From a checkpoint of a small transformer trained on Wikipedia: rotary positions, 128M tokens.
Each number is 500 + 40 x the weight over its row's rms, rounded and kept within 0 to 999. Layers, rows and columns count from 0. Numbers have three digits each. The size before them is the row's rms in percent of the matrix's.

# up: layer 10 MLP up, 384x128, rms 0.0801, rows 54-153, columns 0-63
# down: layer 10 MLP down (transposed), 384x128, rms 0.0803, rows 54-153, columns 0-63
up54 097:431571486489522470491487547433492442484500565516489479479519490524471578474498445464484481445526453511493493470443513413503523540568498537565564509485474482522544512597553481478408521549489522
down54 101:486539496543493486461545500559510482468500448493453469437503488481479445487558539498488505495548581506476569510499484546435440521518577438502479517544450555555514541508533475495519422571494566
up55 100:415429550536527483462473512435456526501498599580499479525528407510438505512481500448448544507536489494533466512508528492532490583495559547545483505495432500471460550535510451611493558461483449
down55 102:495516529542469434530553501541490420491493400498417453503507541462490414479541489476502541581472493447526509514474471534508460512600519496519483474517536546500395510559465533556504555477478464
up56 093:475494477465546549590517520569428545440511497494500540460429574510591528506438446526523521472478444486523472535442534450448451486526515543524521519480480465408509483495475475521556437478475574
down56 086:443510455482457494617498497495555502536474533512495507555480510529500451515474575451512481494525451473518561532500530488496555511435505456532492470521461470444480499522465474547485501462527550
up57 095:462549439554456565455522523571550567485498448537503558452598450471496578475419487511555467520496515519492456540455516474493471444513437529510502521499505492455472517436546552534512479453441466
down57 098:492530531478505504498433470463470555487470537540535519465485457545476458461479489467483432468442499516527507424573454479424550538551527489559496506544453484532525477563505595516521507517556447
up58 101:549452464573535497507542501524546497497604481501429561490524504461510508502415424444452443524509440523472488475488491513492539528480515436547456508459536459512484443531462476586473540492369475
down58 102:459505490471471522478480526519522495479531551518540525472515482478458466538489584593422519435538482597512473576487517482533457510520523504474521483512475504498510502516587495426537472449475501
up59 096:440482499519481533479438425555497492509494433488504465587521557464485446495449596480575479523429491492538552467541521504512475444530542528442523504478587589523517540534559537520496512418508525
down59 095:503489485451517487595533559465470457487517529516474516532485489572475498422557494475508430561472423469482472504479485505503475473521512497590512467504500432522448504527528523561511532499553456
up60 101:546497443468458454534499517459474498556547500453534438494504524461470567479447496556495595517509476486502471457522528531533535551550515500488523464456496613457446531484516482515516498509467463
down60 103:470503458572534526453495500438466466403558496522501465635464456462443531534538509541524503454532448521463559528445479468523505542524522503550481595542476450489510507420490515494497482524479452
up61 088:423451565512533501512485523455533467514518486528477512472472504563477527542493460537566586504536472493402532442543557466478534503465556573527524496504501514504536529490481570501563483460425521
down61 091:484550450534513506510475422515504518455504497440557465506527481503463526548531532468564512480520429483515439452451472407520497504485458466511501478550475487541517442455515436497479565474527506
up62 093:530532492544485543531469522563547463516518540484561548463424492450512514487470500488469539593438525531512495510577467473454539459448523538549467484591505437507453507505494504502468470530414500
down62 099:472441506508488510484482499500491496531461498486498437509564509476473413477491466526515620420492498544459446466427461466516479484524488478446558490481568553406518544449489505534495522416467544
up63 102:464536490543486487442416521539494532413485527446522536442522533506486508500505528518563506460436452502535534445442540506563501484550549546548442474506506478439468524469483468461480510484533548
down63 097:541583521475582485466572434474562513506518514429558477476531454518417510535462459504447464477502487531509478509544564498514490473524551544507538493525491497515519475585493492416521496483479447
up64 107:521465469546468450475562524473490477531475496504484575521490448504492543528403538551526478462501533513487551471490531541538453473527546470489482495489439582452435499521536489552559435460474459
down64 103:454537510494500524511534479592502532479414525474438487466482475412437480489493445544444516498547516525572503459634552445501540474495452519503532502529495495537445534594449485558464465541553494
up65 104:473488549543460508532540473437473559501519541454492482421440487509550494488486517411501600479545513521497466467454476512488465534524526487480405503503479521494523462612505518457507463489478561
down65 102:455537436461518488489479428532497550482521463525504506534409475509489493544536478554472547555469473589536519541437507575435513479501495490439538543430447452534524564465523521484526515457446511
up66 105:511451529559550553433517511567468526503458497473482474512558460506539478575504488545489412534569485459536505525495537542543521499521472490482504476567567467511513482473513527423526518527526506
down66 102:497479407447580469554513474499431518546473520539503550439533476571450522463417545524528492460542474533452541475463493528478510458454552507572486439486448581512533540478473501503443513551527518
up67 096:528442543458547469533502630462469481356502563545456548516515506471534534509459478532489508520525493497509502498478490541533461472564434525457484487591511528518526558425543560520488468434478492
down67 096:577448454424501525503464461538517483534443494432553488577490512539465486549462537486447524467505487473492523479446512468492470552433510500481574565437497446469511486532524485565494545528525533
up68 107:565538418489488441539518463498516526527558476535487506537492485401539482499533433540525552465465478471515508501496494505468537486447539464530546508471562464566482487464455473457453432470483588
down68 101:529570433476473441530548495548555491467499532547476531500505584496474499499443431538551472485446509507556466523503502451503530458560533460468474458452459531552500551416470443536503418499566491
up69 097:523499505496507501510528521489507438422519481463553501554511501448476479492462495540569481510508486510481552518486489545447513500574468455495454488542515486525492526525473441536504488520507527
down69 095:538526575499483454529396482456523479586537571499447480540473517530398509482511490531520467480438499467490467470394528480493533571520545542567499513530524573520463510506500476492471454510582515
up70 096:482450499553579516529573549567520493540587495502483417462480530435435520447515514461532562479435510442467496465548502457463507530526525526462528565469473552512531493503518539492487446480520517
down70 096:517480559466535498449471457516561498509460541481506610524500470525479476466448465472423431531532504499486539527464527518415548473527466504535517552551541464526430515495469456506441506454496436
up71 101:457490523487493551490525632424542476483490444504487506521507476478456536472436417457493556499495478469402491505518483509420580405548509575524441473477538539554454474548557462507496479511510489
down71 099:525461477497481484502450479475461506513528485502529444527474492547453485549586481499505475475494452541560502492453481527471467517468559482528569565575457485513545542508494486477506528486436511
up72 106:507538592493459536515507507507538493549560497523514564529553487481442516415484482454529536538541486511468515506495528476426471473543503525469455514549506519488486484465448465437449511445493495
down72 101:455507412495496492466457453451471512471504472497457423475508506463510464496486469566414481591494496506481403457565545536561550477514538509499510434495440508591517458549481570508470519496485489
up73 108:453514461530460506446551544445555507531543467511510538509452485498541455581445531512507498477529436526533518558511461445568454467512512536417511407547476522510542528466552555446499514409474523
down73 103:446564469572531567482515474487471462501489527542528500500561558467514604408476525448488494545557426509528484450505486509539490396471518476470519469425456479508519455497539438535537493426452486
up74 094:400485566474561514441483521512487495542485565489511530558529557513535523492437547420483443552451497473526392513519532488538474466514439458576584491522526489475491512525498549466526514474447478
down74 096:568472492441448473475459515475476441465519547488517434393566443464492430458505467545456563492541477552577515497453525460566458545518536547449539495519538529539519512475519450564535504530502532
up75 101:472528503505507535584495418476565455499485527516448489422598456482480503522498476472511433506430449428543499521472409532557489511471476460561476471532577524539483480576460528491528524493521475
down75 103:475524537433489534509512489530496467479549458510512508553555498424513470506519534493463574403533467525518511473536526544478512528545568452476477466482541563412510512495509572479495531442564418
up76 097:464499529477526475544490549509556542562543502463551457532512524505512516366477552486472513513517450434491548507541496453436488457510505490508505557545541485456457508509556518497486526479496502
down76 094:556535430510495503508472471423484490524542496437467508499468495512506497538517529544478522543409473539428513453458506464509518593467489522481522441473522538517523462547459568474580454518498498
up77 107:501534481494473420498450509457510529559540481507527503539460436536497418515498513458564528473521469481491539438582472449497515427530453556462489514439508456494505519456480481518513437453471533
down77 099:528521483487483514513437464596512521414516475546484503450479549475535504519538464511544491500523488545450442493524494439534522484498424405479506424551535427579473465431468523483502532496539577
up78 085:490458551546480477498526519506566551545506549520438567468521445511494402492494531506547529510437466444541460455416560553510561414474503551518499502503539526495491505540486539562518461450602583
down78 093:500538393481554460496484516490515587437484490475501422569576505467472496534503420554503493505560523452529451541547456472482454517507524475475530453553519497423457497520514526579445547523443522
up79 103:561523518494491507546514515460569496516546482489494517542465439512457478516448439467493462493527475450441452565526535543462474555503570484577611535502515545479503464472460489478539453455527488
down79 100:483433488525502480499552473521476520556435407534590535477504490498395543490555538478480477560492477492526522500452471449576500489559492556461506532564471490447474499532512464449442569499510494
up80 095:535482463544600533480525457502501496511515468459609563483519570568460566466507440516521410550457479456508550494436468490381514480518452502539561501442535514539509480570559505507443527447485477
down80 102:504537529498478456467518560506453501491547526444487453513490522474535452527434481568474549584513538562545522562523565442483521514473408494450463501544480514469634509474517543488496504533474452
up81 104:516504554502481435457471499497548497464479559478454497496526517519487480474476507484575490492546529423435502509503453498425431517477516587470533544531553562480485464480513543399459523484490539
down81 102:463413490521579534561548550525523599422499487488522562491497448483537476525472433451498503474490447540520508428549547513579600409548512450569497483521496519472492522475521483470471525480529500
up82 105:480483525487535485518427437465478463555454562555487472544481497566484589454434469484511480526514522471547522459573501439483422478496466556531530468510467564562481499438599511575457446525529506
down82 102:479482508451530499499511561546504512491499496528466510466515533518512462497507539370506511481525561591470546502503461590432480516451525560489497515513490552507517448479496512507438516547566453
up83 094:447532559535461513490484559462533521561485553420503527490390433485518517466516471508523562440471477460430535447508559497545451485494543517499479503486491426478518511512482479453524503425498557
down83 097:451547421463534468491427497564520560488502474496574508543473488478409438477501512504535520482520463603448529543496478480497551447501442538462470472523484480482508495494492462454440515461502510
up84 100:427410471473570512540517534504493488554571479596459515467479469510485523474517500512484483546505474481475523515465489573461519520522591523491512524501506460447478489502440527529448479514518545
down84 102:540518518528558508530523430489483530446476527474533494568602490417471461494488438535463531476495495506498450453546561498529481422583524486503517504456514501500518543517492433407512512473578480
up85 090:514449459528478486533533481515486431476422452437473518545473434517599520540563526487487508460477584408538533383477466497460456493477495525429415529525434531505502563541487587496546558479431515
down85 097:501545508467514486447414465500479532562571550436477502552483536525422510473572459440519464506478520541520455555502479510472457503545435557515484596459507480510459491498487456534542507458514515
up86 105:524409534493497496510475522478478505466533538530532500474495412547520488489525516495490510575436395544513498487462452520474507493532489489532452543483435504464474518497536511515445503514522480
down86 107:576450495571568456478564537528444510467465500533506479441539477454483495523616531470445487540502488499542533495517486544513502459484495507435433501465514484518469473492449510460473576518516460
up87 103:492524514507594470503506541534536527489468563539512481500500523490491433472441539493465522519534528474423540452506428542496500501487456459503565493477507474529517456485514554475523550459600540
down87 099:571454432527447467514477506455446409484378456434520486523506442538503605538475571519535451505530497467513500492511516532488429502549484514481475486552475482470517497465574492574445513489539522
up88 098:499556508513550535493505529475511478543460500474524477498517439489475524451502500538466509539556442441585442435556520493471485449515554541525518505546473454474488503526521531561495526573491552
down88 099:488526534494501530552489418450510516520433504467465554493502544548489471566517416554501546436504446482527497496513455525538537525504476479469513542557502571531438553527512578488534470528473507
up89 102:491442466585460573527482502520486528466499529455586567458521436538500451520519535568574468498457506503527465471498434448533573510464543500511552474511505481499444463469495491492490510430516451
down89 099:534569422466493499496540482519559476595446458543570467548540456504552530552534476518529516456526559497470463493474500478455507517488615476512434485435431441581472514435526507536545444475485554
up90 110:441528452515558570468533515517540546470405517501489451477504595444467506592466490488549460472436482430480508513538507518506421514494500548482484498473478499526525464546491452505435548487498568
down90 101:539537453487505511468496489487494563604508586543438471498471558452519486508498465526475524487523568438524508503494614466476483473529538452476550459477564534540518472477518498504546490434527486
up91 097:471493487460527528513437538533446557488480453487582510485428540550484499467466444551561469470575554558514487533480435458482553476490557540529517497481567516497545438478495516514436504448538555
down91 099:492434532525459463468521450535496472498477489495395526536511570507579553459530473483501454489520478453478532397521459515458566497543497501499544556503458444502455514493464531478486524469514528
up92 095:463515461490468520483452500459538510540498508571543491509513544510572557484490471473462590528459452504483489552537508462460485432537570507530436517466535448536479456528415509435514512494473484
down92 098:509555528543552410500521556509564515534535485491443512504487463539505452557445481547436463519568542494495452432531530572515493511517525571504528478470431539503508451522483415492491473531508414
up93 104:505509558522559509474542488512530468497392492467560468498475493576550536483408487539522531555486521477524471509501476497455522483574484489529444508499435531528523481504502527623507495411541496
down93 105:557540584431530500487516478488534477505449460473505471499599434528487467483498489514499540415565520522513492460530516550528501527488542549458505471541402447443464486487552452492496531513443518
up94 102:499500455498521399471499508453542598447501554493443505530501483481482475482455499508535524497521526513600483499452564578460447529460558555565486502469489479406491534458541463522547458433507485
down94 101:518461492502545497502481524492530521501439515488525536515504561444464541494474562529516487477550479472463423539492491589509469524497492478453541502561608522514469536507526490466525484546465485
up95 108:450573488483479504503524515510456538487540601474463503514472427495506492498465563423542471466456607491423530450490404540549477586481509485530483481525451485483504521510498530513494501524591471
down95 100:509513509477491500598586583532446476467483607478486517485526509484453454458467496495529559510491578469504506561469521614465534478416499451487504391534559443470521494518435499472434489535529440
up96 100:489498436520496456512591453502452550434545488407487546549440516518566427520505475521536510512498493485510411483559487514438456590488433437541528466532479530494494493550463554559567479478483536
down96 101:529471437456534458492464495478454496439500474530552493466447603505564497546496462445468523502495469484454529430485563525525451458493511568523456599519487533517518569512585498509518502546527513
up97 100:485529462500508492539514522588447474563488525640456417538545560488529490488429518538542460528465543505565508516512467462505556508477489449500513479554491518471462446571449572590530516439502493
down97 093:563489522483460501587524510550499455491555465487443505457519519478417521502469492488481439462453490502526597556474481449525491464514481469524586448571581459491466489493462524450433497478508549
up98 099:496532453512522505494506386391471435589458440547573496512523540520469477511465525490518467549515473565537524510452582542426500508510485547466484476492511472482477501476596489484443511471504577
down98 100:507517524481507511525528480552566507548502450478512535462508467518449477477490505532443475550446503548477496447440468529508536465511497388421435544503507466515545542519448470562527489516474465
up99 105:488527479470581568464485458466504529446510523436544545537544453462440488496520556527512452462449454456522487505488470531493484583544505524550571539471507480481472536470509521516570488450492481
down99 103:467420521548539505492548521502497479455437486473483462460503491509438567575475474490521455470493594505448515459486578501543515545490571498560479512512544447466520528509531491470472456458545493
up100 107:485552554476496465501459488455552562421480565506440469572474411484532512509514467529489486550497500556517535500515543469504411571464572440461482497520541495573516603485500491535494496484451458
down100 101:517420508407491530507472544490537566461489444585468468497474481548474453498498484499522485540534537493492565421524539475522485468523469468497484521523509534548529606480481585454534541430484531
up101 101:496476503500580586444460591505565480490479463496471492556489446518530473540498484530550469593535518495490477480450592473473477540507436453496481499506500473539562511498441471520472502497498546
down101 104:483483496473580565463602454457536508507554489559509493518500525464485489469477450479495452549489444461525482518493448483562518505535491567524497506552397504490442524455498513536506498480526484
up102 101:521463596510513483505537407484507475512559498610417463530505510468476472430532455477459514535472472428514533463464504504553528534452471544472482504568540443424585580492503497526541533503519497
down102 098:447544531543549532534512486510538536582500496449477479507496430508539520541516508547509471477529505498467552522544545483548452544489490494528488529455512422445487552599482473450531475412450429
up103 093:473564490483448563508445463446539490511461465552487517459545576506523538452434510465475437509520446480497537490464505486489535535585624478503499503451521509558522526461512536501505475515529483
down103 095:428537529512527431515467573565500460499507555412483506572464445501517494495499521494584577524513464495472496525510486527580502455551493471533526464427561477486443471536523520531470469435519481
up104 103:558576460511503508438485466572522452505514523513519513513496477497499547559415500503454523463504482476522542499561507470478531581495486521527529455577553425574558481483439491473514548443490511
down104 103:493453568473426491497522474475566455536500542499497552450571487437516496500526459495446446547443441493579551477546494516572491498581477477521544486536508559516512525424508561473463539531443459
up105 106:483521471530516430495539505523476525438505460551437501517522548499562513556439584568445541499474462449495511564534588498489511538483408520487462537508581410461517598419537403479550548488520458
down105 100:468485499476622466492475453485513524459441515496469507517466537441551405511510491550509524457506483461542522502480455506481493473499508485490485545567510524511491478511467483516543445552517444
up106 101:398534485472444444502517515463495511484452510452511508506546515526485522490460529540505515564482456485484463555412489548561453485558539500383468532410449552527505531518472513511544514471502565
down106 099:551532531464433552468453553508442510527415492492538519546493526455519480494486464529548533451522450566519517473485462479558479420484537464543556484570520492424507511479539520437433524507451481
up107 099:523503502540525522493509535537480516462523514470489498525505511520595448526498524528572435526444562468483523497559488515410496593498583425482496496471507465509484456462487529498512465463453458
down107 100:523512527498492440436494479423451529512585493494450513448438425552481485495515498580490435484567516547543534492543519521566515624459453485423509502543520500583430469520504511557530460514498485
up108 098:517469512559494394491487473530550553503497546551493433465433482500509502486479514589517541492462409478526434542527565541555451449507456424534558534478538463557485515543456468497544471472489486
down108 098:521513556523471429486517491462548494559509498476520494530546491499514493488498495448447509510445462533434499528517563568506439514446575532553435473465495577491539526478535472424454462482531521
up109 106:487475483483467531522468538572550448450451519467498462518527508487506461483454556505465530502472451563449496513513481507471489499500488499531477464413550526534493562469571509486519470512497456
down109 106:571501528551429446500495461512536541548528520442488435514440515551481513451567528533526502541498427461468497541518520502543544448503471587384575434508440471518518536535536466544560577502508477
up110 097:425484424541520569533475519537483501517513495529515476432497509512469549428539559480551550539470492463514513497526474573499565500529490469514436520545492464498506510526526525540451544505451594
down110 102:472466516520487510459445432573499438480492477544457516540477551477472496561538533555524558534444520529605509484474493506529455565505562459457569505435462558479535486454459460514489511471480583
up111 101:450470501520471521522404480421496544495502425480513432471518492451521545534463467450524466429552495549488492527493497441482522463436528530482512451499498567554535528536488559444519493453482498
down111 099:486489491554508504520520561528480473491505537507561427466476450551438530470478536484448510561480568478442527452507527482535471540557499488464511460406553568510489489540511421534506410494491521
up112 100:455504495526542473544523520540517525511486483493415547441530498486498471464501524461539459547486547450514491582411485539566473541422465572446463489543560498552552512485473454543482472468521465
down112 098:554503554512458465479492532498432465477482511547452548512513480494464450446485505528491543564479459525480451479565541555540527492490483448511490497478512489469496440534518448490528523516521475
up113 102:438431477441495520482504528488514506515426437490512457531519478483576511523452508515471490552555507530472507549492575451530520458475490475447441442497504498460500530452474550498510491456508492
down113 097:517496545486432536518490478483496539493614526481523492460527425492554455533526495462494523555527400463533526510471548544490527492443527427493447480510647556458518474514513514513459512494446502
up114 099:486479522542531520543510570482559492517574513540435537468427530528526507483413545509461543491451473519470558460573487437595429493496517405482472536476536498473493434549453490551548471423477549
down114 096:480549505422503456522491486453489503467493509494608500536468511505397495530458447519428491445518477485585536516492538539527476477494454491517424486497438573573481529516482545486422481493466489
up115 101:440519573481485475489526485491483555475467533497476507477547488505555540509452521541514517512448524480486511464451627575528472515462485453468524407490601542465561522541439455496556492454489531
down115 097:493488414513430510560485455567524425495455519484475542518457460548567523505443535519485465487554476480484484496535585459522509445506505491541480568451447551509471552503445495505485531474508565
up116 090:472469473556525485502538495547515517549475519520479512529457548527481507585533468541510453498571550480508420494545484486450459515415515524584459506463554519509486445447474462576431485425636541
down116 097:530595418443503505515438474487478469533533525538562485485509450524480438491488454555467456563504473525439579556523487504514510503484467459487478525497467468541517458499506533464562439478465546
up117 101:400528431459530451541528507551443506551517577568501446530492428490564551563443512441535477534489547504494524471433441454461479530505464466519448488540461520568522466513515486544461505457494554
down117 107:556532550540506470477485469483533423476456541443476440574529507562426507477476493435485443461470475573521517554561516495534555565556550482495503521533494473507521528531551465417543542529483471
up118 108:489465525528453603557510500500522521523462471479485489525487501514532439509554509504563563456453490479466443475542494487499492524466444539543418474502486474494462539528545533436497446454584509
down118 100:532486491527493486491487549507477554411552502553493538500448526497536462405593499506517518457507496554590438538515505534513527479485439559485552517459446539460439496490424514551520447515525431
up119 098:526523505489503470496556455477548526466530564476457482589457503459488507450446515466519519554516558488515533464478530443497548483498548430615538530539484566502502489482520482494477533483488519
down119 100:487488488515498518509513495527476481477425471505539543520543456502502464538488513432487520430558446542458509514508508546552530498542483498435514505555489521406537502510547480510499515447506474
up120 098:486515522588549454471539530497523481441462553544536552529435497523519511494487504452470494533589541514483518511459460516519512518445476540561502470501535541477455532526511533504464475503470455
down120 094:464524461562521511512516487526447459538492481489473502491586530487519513572515564480506454510545522493519481498517532515515482475508490517508427595441515549506486468471466570547518445501480541
up121 098:460537460471483562469487483500551484486468579541467484501533481597544462518452408534488493524526452435571538478497514450482512488511559465453572514547514451494491491492441520525521574565503439
down121 101:531503544526525577557502459569529559510542400512575449490565500489487506485494518510450518448476486515535473489517487495521561436562445499521508477484495528516499525494576474518611506482601468
up122 107:476430499520563509509492503531554472447440513405474526491515520489537550500556493497503560515427421534528405483514497526488475529546577497491500548513569509435499453495529459517523531512486466
down122 103:550520526481551504516593503572546419511502452453457445524493510458514558478519452457562447514483489520548448468470415531543465452558488436484455468470555537504513461524527572497471483544544497
up123 096:552512579548474512479543503438493499496522483480508473464493548543541471527478441452482490544558541449489480473496496565459472597430563568466487528485590500508554581564526528432547476464538434
down123 100:554509507503460518460494526549521511488469527435550563448557429488462479424460512496509492463508530473479471517494502457511469486580439559400460424556463485515447457588501489481449517494429462
up124 105:517532457536530524478534487523494436504475462491438519518513490460470557537482505485522531466477566477547462499579586463543459447522548500472502564440528524477551528500577520539486523396562471
down124 095:531537500544420499475519479499561499510458455457454574579477444520428520513447461520485486475494570561513511480476571504427433498482516588502524481509532544502514569411493494477469582463468524
up125 104:544492488478578489520553501466513473493550508474450567435509420521474461529516476463440454479477485532498461560534518532449456509432464566459467462518472548500457527522554521520457513526536514
down125 098:428519514518565492568522475569566527473458540504493560521486493502477571483535446567515564490449412540538502475530485541562497455535451501568460501446496501500506385564452561482458506534406517
up126 106:430561513495504403469441476490496591515461558555492524535478553532442520499467496567448508540501527497567455477509521525542517536556494537441476478475477506494474637455530499532501525505503505
down126 105:550494511491516480501490523476509443566541528530470506562495466514477481552468549426521463489470531499519498490506448463450503497423472398533590516444501499454545564559487487539494442508484527
up127 093:442495440517528547458486502506435499586478452449497486543485509482539397490502476515610514497476476514491496556495482433444462581531512482545472470545488486451500496459536550512501544499496573
down127 093:480499540477544538507543508513436511554432525440487532430466547437408505485500552496543504511490577545477501461553468497503484511413448496557483463559536527500511484491436532523451413480456508
up128 102:535573549497551511418492530523476508598553545494447549536513478478428476622480452527525500512445504520552541492513501521489454531516542472491536426467486498460530510542415536529538546496451366
down128 104:490577513505489487502495502537464517484513474490560527463548570559500537584503443518522469394473421517420457526505527510515539423419482419493440567535478550536478498533539528485501492463496455
up129 100:553506586573466463515525482503536504575566510464443404494476477580453542520489551524537491455506475551463460518468476465495483469505529472455450499546452448470501483539517501478473534520536493
down129 100:559490485483547497519500487506467475439481479525516493433469498498552422563482450503429514478583562509473526444460536499532518499530528450497508496468498470515493470583414527528479516513437562
up130 109:522518501413533460482467497524537503543444489494521463492503459539501524552503559449530505509480533517594517467488559486535517534445528538511448511461509506475559541458529483492523487526467525
down130 110:517484541561578535458572496498486511445561585463514479482570540448495480439478502488421506481528505475515415486598489469488550558498511452431464461567507471482547556507440515490500465549486516
up131 096:480450427468454538549469514454559494507556524466465450523468463541632474524510482421478482469476454499471586458464475516509571494458534396488448475496525594445558437491506442518507482471510557
down131 100:472450506549444530474484442508491507531457434540488457526582530456483528486502483571538570434484537563462401542552447557478482444544484506520573475510480517459518521484497522567453476478526490
up132 095:518524453454586501520490479512560509473452400495440494497497475495523540466567527550509508475512518530567562520437513511508531539496509570539481504471561526522494573467513551490544467473424488
down132 100:431413542514452459514524522509455566495496458528483563460489521464518466506553466564477470536477445535497485550456484527572489565446506504529517494547460480486440488483520507564450568426511453
up133 106:534474461535541470580552458535506558403514459547507457538482524527514490547488482479541550506476504441446531460515464578490453416526442475497440459501515446501508495553480477591466491515472539
down133 106:542498412529500528516499519487546427460501511540461486516501582466540498516531487511540571447454529497581488470472496449473422597563515537478515516460550475515512575531406457388481484484467482
up134 099:473516456573484524528475507555548534521479498446495461485535488482478518482489452553496496560471511445431490510413488458524437503472574534532451470452539506389466497503521481549527488497462525
down134 101:520581468499508472494496486549596464466530547508521499457525550504546467459538478477464452401446479582518516465467527433483500471493490553523500451480568460499565480451549476512496538517491512
up135 079:485507484544506482511427482558565484515499527488529477519489484521561486451555560541481524527458545464520499472470466475447501544495480521513504461605444497484500472473503471487437454518482462
down135 085:453511536447525444617509465574467541454451449494504519492554492488464564439535463462504499488556530466481478575551450502544489516436495516515459489477488546570529567536469457500470523483445508
up136 105:455591468494581395521424562467472463512473473530541489443548513533578525531476474553517504567489492579527556475448491508515481507458503525537529500452442508503524622472531487499562470463442490
down136 098:511423475500436542567513472504554580548485531525460506505489442510503518474517562535530466568531498512530453446522493532522552536503485447499519484570583502476477478504458519454512520412536519
up137 090:458490479598484542529498530546493506442515529530521510453458560521520485484457473448565501567600505523493525502460511510476497520518537451506451540468469512514517516511614522462579563467472460
down137 096:481531476459478536547484474531469484506511516546494571543470521505444429455401524455539506583473505465466489479473486525522484585500563536477440509453515501485602511451521539526598581547509524
up138 105:502505530508497548448491494488500488514481499522393556515524466479503473509550472496412477532540473440363529530453555453470529573554468504507521544527453504579517510523528480474548485487541470
down138 108:598540517589485465495498533427500519465462485461534519490599514509503451451507473465479434462449515518418526474607504495496553528520577580487502514439485471468487428489487529521554501516506448
up139 094:545548471542505443473548474516542497500528460477464510454550492472470431494543484510554442486478457452478426544430453483516555504514542540510504441500580566530480504515484447474499474488496432
down139 093:538540492436434421474474541442544529536476491529516504519519518494516493483473474504572508519442445460519502444485600525462518470486535416552579505531483468531497526465502544531516521552540518
up140 102:499447495533516477517516532484477430559541570557547466472494502480445483539467435517525567487534538494530542541465548472485498515573476480527480501482501548432512527564563479543494492526520451
down140 104:494463458514478522426552492536553514472583454402407493543439449503464485450513609498532525464497487514507518547449467439467503489552450525494616485536502529418451433446448496437512520527493501
up141 104:366522514569582454401456478489538487484507553461518514496529472515446448526506496546495490490453441547585504557555481575492498540529474523567493485519494507509541567486463492522459507405512539
down141 103:500483503529518511520455439527487524525478465484475475536507471441503541480544627535448502497422465464523558529548498561497507388544539435485522517523519491468513487544504531434557472479514520
up142 103:509474520565429471540543552542506447491446458560459455460513518433503473499476545573551460429515532504456554501509539545496447514508538593512439480509536550492512535533518477452536502520485478
down142 107:466430502486535501544559437435501434490468443475522517528550498533524465591490551456499491508494488478468540518583472457398518511538559567500453454474463471523526510520510540459438443508557592
up143 107:550505487505488507553477484521525503505493489456527497582428534472555471508478514500485496448528493456486540482492515476596513504448522460478550533483561523587512568492507534433525457487471456
down143 100:526553459464566549514471491526446553509515509517490481493493505555472451428505554475499542480406516524479503543475477405478547428526551456471538522526450551484507468581448590527467499469452492
up144 105:524504533514462567532446478571516597467465534442491510595445498509516485476457514501564430490482486547579541481561555508518534491514526456488548439478503586544493572453420572442551527485480496
down144 101:535495489463478425463485511500519533540548499458558495514493466544443464495456490511434547470468534448493546512471480457564489450514514511533556548512497510439471520502479451436517505467633471
up145 096:477467490547496472436576616469553451477516359505493497424482494526524512525470497458569497417511493498462512475468559496506486569424557470482448504553540565507488531419452543469508561501428562
down145 098:506500487479511470467573490469466434554555536515479551474548519468542508546559494498437472548541481376500507553504489565531562462534429506459509510546522538509504510490462507484475431491490575
up146 107:492474471477509477470482523501415494549529520403508450495555535473501488509436524467459441516508393473466520465463538530534515581559513547503492499471471508533467554465443506563501451447516489
down146 105:476460451553514534499486516495445532398525528523524513490526467573495520507473529484485458553465574516496505504503550436489520560429537482500559542425481475516429536490511513554518539479507530
up147 109:466523451522507466480487453554533468537421496495382492471465522493540539467539574492494520535462509483482577486515495488493484468474471534580478426511491489532462474560495519451490556469444506
down147 106:460460531485507498471478522454438521461473539467466558522489506506441476493490459517493510403557465551514487566520460475479506460508523524482456491523454461475475552538456555498486532549465505
up148 095:481613484466558522570527494477515439572453509484497514498584531520475547448577524524419512557466475528511529464478547514515495445477573436448521597581539470485450470441484538574473447418516512
down148 095:432446517437545486537562517462436497451488491507522543504555549503521499445557534579508429488563603535526509552548460480503465511500533498457462422462486463534445493569492475465453469460494599
up149 097:503505554602517432530494512543495542497551526466467543529503451543437485515405500553561539557487411513458549525501444532517546461441513576526543477515492489508473453485474519461460468568559517
down149 094:496456536440531501565490549536553454461447547504489531459537498461490535536498509456530482437478572435475545539546521455470486555521533473518481525517502552487545580564513498514459446465464491
up150 111:487494434530488474508525441549511528467547514547493520429492416548643480528494464475527498518488529415519511496514492553519461503501425501456506491541523554487535466520466523485421402553450451
down150 109:550538464509472561520408549482458529438542501501475443563472501545555550510570410478454531564570506482475518513498498431497561445464419496506524486472462501538542476582498501479474540518445554
up151 094:467551468505500561482518485438482556465550524481512466494501487468430474512492516457531538474476496535455515521554523520447508557547483462388488570570485491531471505453497423537579487432518571
down151 097:550489470497477445601471493522565501492578502567491517536430520414479509483470561448412456538553530464477555541519539540463480540485486503530522504446516517493475466517513482479527522530441521
up152 108:464492498435486490505514442506463478472460558465505462468520553495540489462499526483557482529497529448479474527472413508524531484490536471530509449523500580489511486547468451495434443506454501
down152 101:467554466562526504521521539509531528535534541539470467476545451496524541499509472543534514513557404480559534445404541526433488450446486480504426401586539471500528456547518451441491527501508488
up153 109:517378471483583432565545540474522436464476522449564507551527528511510468409532446495526453522504541433476521508564583469447486483508441505475545477468504609555523443511479492492560505467501553
down153 101:504498458497533544506525437535498475498485512524432528521509546507504420516576500569497541492521486521470522492484530547510519572479511471580427488554425473552520439436502520531499519462498452